Weights of a small transformer language model: 23 layers, biases.
Each number is 128 + 24 x the weight over its row's rms, rounded and kept within 0 to 255. Layers, rows and columns count from 0. Numbers have three digits each. The size before them is the row's rms in percent of the matrix's.

# layer 7 MLP down (transposed), 256x64, rms 0.195, rows 215-255, columns 0-63
098:134154134132115138139102160089088135157092128125126187083081106166130119111139136119127175148112141151114114113103134115093150123104195117145127130122101142115114074112144130147122101137138123
085:127153142127103141116140113163107143052137080114163136121144103121167165135120108134118092105168168083108133147116161121134144153094118151161127131102122139099150092139139135151112157146116122
068:102145118164143104088118116125103126126124129133179104129135121127113111122071155137127136118144055121097134148115100129119157090132111082110126144134082138092129149111095113136158150179136143
097:149128136085154117130163119138145155144117124091072121141104115123154110085150154143140124135151156139150147075109093150130144106145164114072138142074147117125087166127136119125112139137102134
084:110118146136126150124082112125095146105131144148150150120087109132121091144132120141115146152114133074113122146140132121153154180123106139121118104150153131126141101143193120133182139094193133
103:147076083132100127099133156135104124141128086120114137136087088119134095145102129147121132148132123118113140155167179160147129107138078131156097159153169123104148115105141146122170144138115158
115:107117118171154126167112115087139116112095096149114131131153130116088148107103165143098161173122160161130178149160116149090119150134125106123142097118105118100120134116121100119081105128114094
086:123079100089112122158171149139124124097119117143119134166129132082119122113088171154142116101116093135105152144107115131158111165157142100116159177150095128151149152140101105147109111142148107
103:109138128084116099150090153093163129130140111118083088123120159147115157157143134145092135134134114137118122093108119131141121112127150119134107117140130107139113188162157158155151183111103180
093:103140160159111150139109107100137139069094069126148135103165106105133189108096136171130157130104123124117155154153159143118146117129117132124137143137096160106138133150114101147146119168104122
110:103135155151102123164126184143107122159128106120118111127160119111130149137118141114126116135093116128118140177176071150145101141168097096093134125144124115115195146115145150113130152160113116
111:116132080118152121121112160200133155121128146124146104106130120120129171115156127156101133143155124095159149124109120120105154141158118152145119148117124118116093085146129109121208153134115163
094:123112123113077140172142126128131069140145159098099137099103162120131136163111134160120108107147151096083158131119125135141101106125131124119162120108113147086127115156126132138138132193087099
090:145083142104105149084122154119149108092142093108127148123110088129070089176127105105142111118126122147101158176134094126122138118130117137102121124133138137103094122150193135161135134130131144
089:082108098116136105112115135141115129155132122144153157143147160126149126118157119143150121113138109162130091093134150070174128126141114128102108178114150104162092187117144138118143171130157151
093:129129133138116151154110160171107129135115120119160113092121090163140103109129144109115142123107109164149092152132123155108108143099152114140093082160124156075170133129136132195124141104128097
100:144099092086171124077120100112116130111168113133140155113142145134136084143113119137147072087138097125125134129139141099113124144098114126119127173143100117109153177147133121148183147126106116
089:142130109075122080113124135154125141121146104102136101117122151128122146105087172105140110145160098127123174104082107114140126164126114139140130174107109122167150122144108097092153152133142077
076:106133151156129140126135132121123076168110092128129147051121113104111092168145128160104128142088166128169162150085136112085131105147125130146121155134115086128110127119132123146109097126119124
082:120119106143140115141134112112181137059125105121120137139121166126118186160123172144159162115127116157131174134123152124159162076131124085107107132109127131135102140131100134110154116157104129
108:124128067133121061154162132145125121145131158123124149137109152107122132155123151129132125130130113190132092126124142129127155130107162108112163167119129096161148108126106143086098072105112142
113:132124118135114126122112122154188143137110128148127136130144125123147168141116148118116139125120091146132123063122095185122153114111101103123150168145107138163145128114118123142046164115143162
067:155125137126122131151126166128138152105130131143148079114163151161146099103102128152162131118167161124145130147142157063133143150135100146138125177144100139139143112135148124061124110156097154
086:109108113106113169126119150109120133134118104044147098113133143108110151120133093124147163093140117148162114177121114140132114106152112126111087150091121114096159133118161145143165107154119158
093:137104147105165082134147076144135118144114106192087116088142102113087145128121186144163151100157156141091129116132121122145114109116094154116157129115096129144118112133125130148126094123123130
093:141150108104180166117125145138114147134162142142140131111120093151151079157109157141117132146138115135163137118094186166097116136136140195128128121138128119130128175098135103153146098130101149
072:124115123109111102138111123111103135079151170132138139102157099069134172165102121116141086118088132119097144098157150135106107098131112111145142121131127118101107135173139098136192127119137115
089:097117141108106142126126138114115077118145103119109171154104102132147072119125076079127156157127114137116121153132158202118106119146123155124111108117156122157129109088147148137148135134099139
086:119093118105163143142103128094138096170149076151124196178094117136145094131132139105140130156099136123099092143103106164114102137150122159125132127107146115125110128144117164146088118124124112
055:096094115125093103107106143130159113109158146097168145099124165122110158130160090142184097137137112136134095085079161124119126132111118108123117154103107116128110131080135112140170109125145120
096:103164122152196121143099125090122154146141093121136117147174155158125122093131114131142138162100113108172136143145131156101100146119118115096116115127112135122084143114140105128090137164142182
082:078136136135155116150134157126116105153122124153094107154130160098128100096111131129125162142123137097132107164089160134110115144127159160134121082068115104171108105135144133114131159185133127
082:116180130151134173128166121159116170125139129150108120132121153115113154126128125092122102111111114069163101178162094110154101124155156114139155138097151138095142098118104118101124143116102104
099:108095155153122110147118144126125129158126116068115124118096098114162129104096142157159145157093084130133128088152174160132138120135120147097095093122138102115135148119084107077148134144140148
096:110122117092101151132145139162123101144092161076096147160113126154080110102128098111123123123161200109142093119127165115088127159129137146122163144128134123134116122155117122164094123122108128
107:091106110116136123089156102095126139168096112115145161187135101132136139117106144149108095091119113102124141096173121086163101118133113156168121150152160105139140108133158132141148115164139132
136:146132115111182134099138108161130146146170141122143133141152167099158125127174113105160127191112102129161092118127115123111130130107076116123123170112149136145148129111142162100098130166105142
067:121163150113123134116124099120134130133121095139163111120094163131085136114118099140165112119136116116102134115126170100149109139105145098146102089079127157093101118121071134141193120161145119
090:160084132090126156117137129133119098090151107164082125151110140109125104133129175092114080078095180120128156094131139109168149122123104118135138152112153113141115116118137145105123130108161133
098:127086153142156125083133111089147143143147143129142169175097066133140102138132074131106111146108116102141138122119130128112105105073138151132131139120124070129118129086140126089138135124132146
098:127132110098141092118101151116142116116129145141094106105118096147134181138101132147092124137130159151130177151143134166124176126121118091139154152095126141123200135117116109148141100142089096
# layer 7 MLP up, 256x64, rms 0.223, rows 216-255, columns 0-63
071:153155180098107113095137103134121102097128137137120070151125119126150130129090130093183146156169110096123124148119104112131135141128143109110157106126173112141167098116085145145145127096147109
068:098120116126125127145084129136107108153101135119150109122113102136183113127149118152148105064141162115144157154121139124149137158088163131078148158111152145084136116139153148145097087114148143
097:118165098131108121126120104126098146147113142119172107166167094148147147139094141093122076088136135122143115126142122130145074183146157089102100151140123163131152124125125132110151134102151100
085:170142147144124167155129135120091097115115145129127120134120154114160139154120095122157163144142127077129140132119104126162115100152134125110146125121088162127145096140115125112157124216084143
111:146144098120126158125187085159120140152118134124120111163149101125132129142155110111101146110131140134133065113111122105133101115140110157139132094171159136132107155131129074092116149140148070
141:173126123184091125112139125115193133146144147113111139108123096132129109105105152136138113104153088161128128128162122147080115132120123166151151132150134167126090112121115167113090125158136167
111:138189114128155080142142099089122097106159128103134099106131125115141117124183119149079089115128175080118102135129171135121091155119138118154112131139127112096107132142145120141141142102114128
109:169146183124129152137155076127089120146141129119171144163150139190132109137111115152097133133123161117164126122108089086102128138116135156114101133115139117149114096138142144093119140147094102
116:123159143173140147132101103108115163139149095134080080144131144120109124119130097099131133136151146155145111187114142128147095153131139166126087103092153154110124106148159099159130129157139095
096:127102130077116159103109121129106145107100111122075148169128173132128157121120115111123184100149177125124116143086172091133120099134158104116131135123138103138101150143152130119137148120170105
102:117145150142096108149116120097108100160148106137132142130139100109159101137089130146132084127074113163127127115140120144113092165128179122120121097159099111145141141148099115126104156107197115
100:164098112166117132097136182154133177129135103137120121094134135128141187095107154093156119075137139170122145106123154137114153121124121155103163157107138121117140110104130135151117081118121142
101:166139092158153092115130141136152149114179123105144082047106139175138150105128128108136125157138063113133144125129120142141114127141100114127125123130119140115125103104096169151122145114133139
103:127164133078119134173118106104125148112124168140145067121132126162090132103120130113136166167148123115146118074121107131119142119125121129155138129151103151094098145152115158102152163081122104
082:112142134086115144100105096107083133123053158127129127135148157091147123122131142125077144130128115139144180155158110141158107098120131092156143165102130162136135131145117112147117166112109120
095:146120124116085150152129104134152127122125170105115135108122089117125155134180106150123101076140119144194151136120093178126123127142113168112122102159121134140122137149099140100135154147180114
104:120151141114158106097090122150106132168117118158126085135152147130142164135118134115115161160147126138150107066097151154110137122140148179178137144080099138135162145146106145129119149124155152
076:181097096114126157149154090093163157137184113144122139120114105155116139090155108121160162179130149144119169102123134141121094126114108127092143112136126127126122127110124143141097127179151110
109:156152150153114185080134142130151142117106122093125155141088123144105178122137139119130111113113159152148114182138145119142159143087113127154135092085170110120111088151137126148116133097134131
106:119174155127128137164170115156160119120158184119142102105112117147148132122110142144097118085130141116115108112103139119105160124109120112165132150153155102126044158121115114148128146096134139
105:121124090123117132171145115129093147129150156116133052126111159101111111125117118100130125148146118152137124140162194116155132112099160132104138115121099173107129143186134101142127106157146112
074:143161119130151166084135143145147102153120134092102126133171155169115121150105140141156089121129087121146170109187157108133137122112135125120180144131102141159145105126127149074147119132148136
083:141120105155150139105130077116112130154142092157164109105133187153141122082150119129110096175156152116102090128142150173128122129131130115134141128141129110144101110133126113154137147075179144
109:121187108117137114136141136121118188062125129146132093091088132145117123094117166117113135137160162156114125151132170080112132113102108135127102144123116122131119169140117140145146166098119129
096:145147137161126133129077127135106123122148140125115110080149176171121111110123153127145109152112127107165171125104102119124138132160120138130186126135134149108122146166109125197175160120136120
067:120121154116113134111126105094165135086142139141116079134115129168136118117126126082103127118160085147195126160119094157074105133079119146125102140128129155129164107125141148114104140148135134
088:116184162121163119148065089111120103122123140128135148101160137075101140106151167108089115106112090138100116148156132126135112115119141112116155147147118141140125134131071140121091142112100120
090:170150133158145095133114111144136156132146131141153118076166089151151105120130134141125148124084124149118141105167117128086146157137139133145159073169124107128082124144114126130170160100156128
056:142174162151130164112108108111099153128105125138130108080099125121181179164121110104106103128160110163142104128130125142122122101110111123122136094149122162112127170141086154132107096164113109
101:167128096142119146099131084124094169106153129143102133148113183118121098161123128135138055135163112107115131122163104123140104137126112132104178137128132161097172131148139133098139154116122136
079:119156157058143130116133144112127147153130144160109129114104131170107102075110130121114150088187149170156115145150139107108119137102148160120166150128128095125124128125116139145109108105173134
107:120083083136127106096153138143136146109147124124144113159153134162135150103122135079110096138112116138161151077150151140142134121133116108163105129148157058145144138150109142154156129078126151
090:166109115156139139161131107148141145139122127097118139094170161123159116163154128189107122117103139130106117151146108101106178123136136116111147072128146121144111071157120115168112159140138120
090:090103130176159110124123071117110104130138134117168130122122073149127175129129152132114151106129116160166114153113085116124141133147100099136101141129138116113089164129112084165136125169134127
099:138110148141149098126132113135119135094103109131095140080111123118117115143120133133128130132138139157106127112129172156188150147122160110069102149129077125112086121102164126137148139080124182
123:123153111139138121146162129139069112150106121129115160110090072129145179124069160142118096106153189123112129121116139113157157158136123108111130125109100132128140120098127105129150108166137122
054:089135114141181178147147138109124171130121090189136135158136100145091127121130110100163127123126142113119145101149092104137159115135148095130158093131138110111116114144182088122126151135120122
088:137110105108140126122134134119166136128157120164107090088124140121114160147129150099105066185157132103144140147130112149150090099122154134162153130102140110146087109081135124091141132151102152
085:164098180151111145128122121108117087096118145097102115142128154123101087151132130143128147157103114103113153135095146109127100151079134111137170167159089142107086134144116143154156165133124121
108:116115131114178155145110128135138151146111175156152117128120119130151122156143067082112099100080143101118107124125084167124146130166145110160124139138099099153107121095121126163092134108129141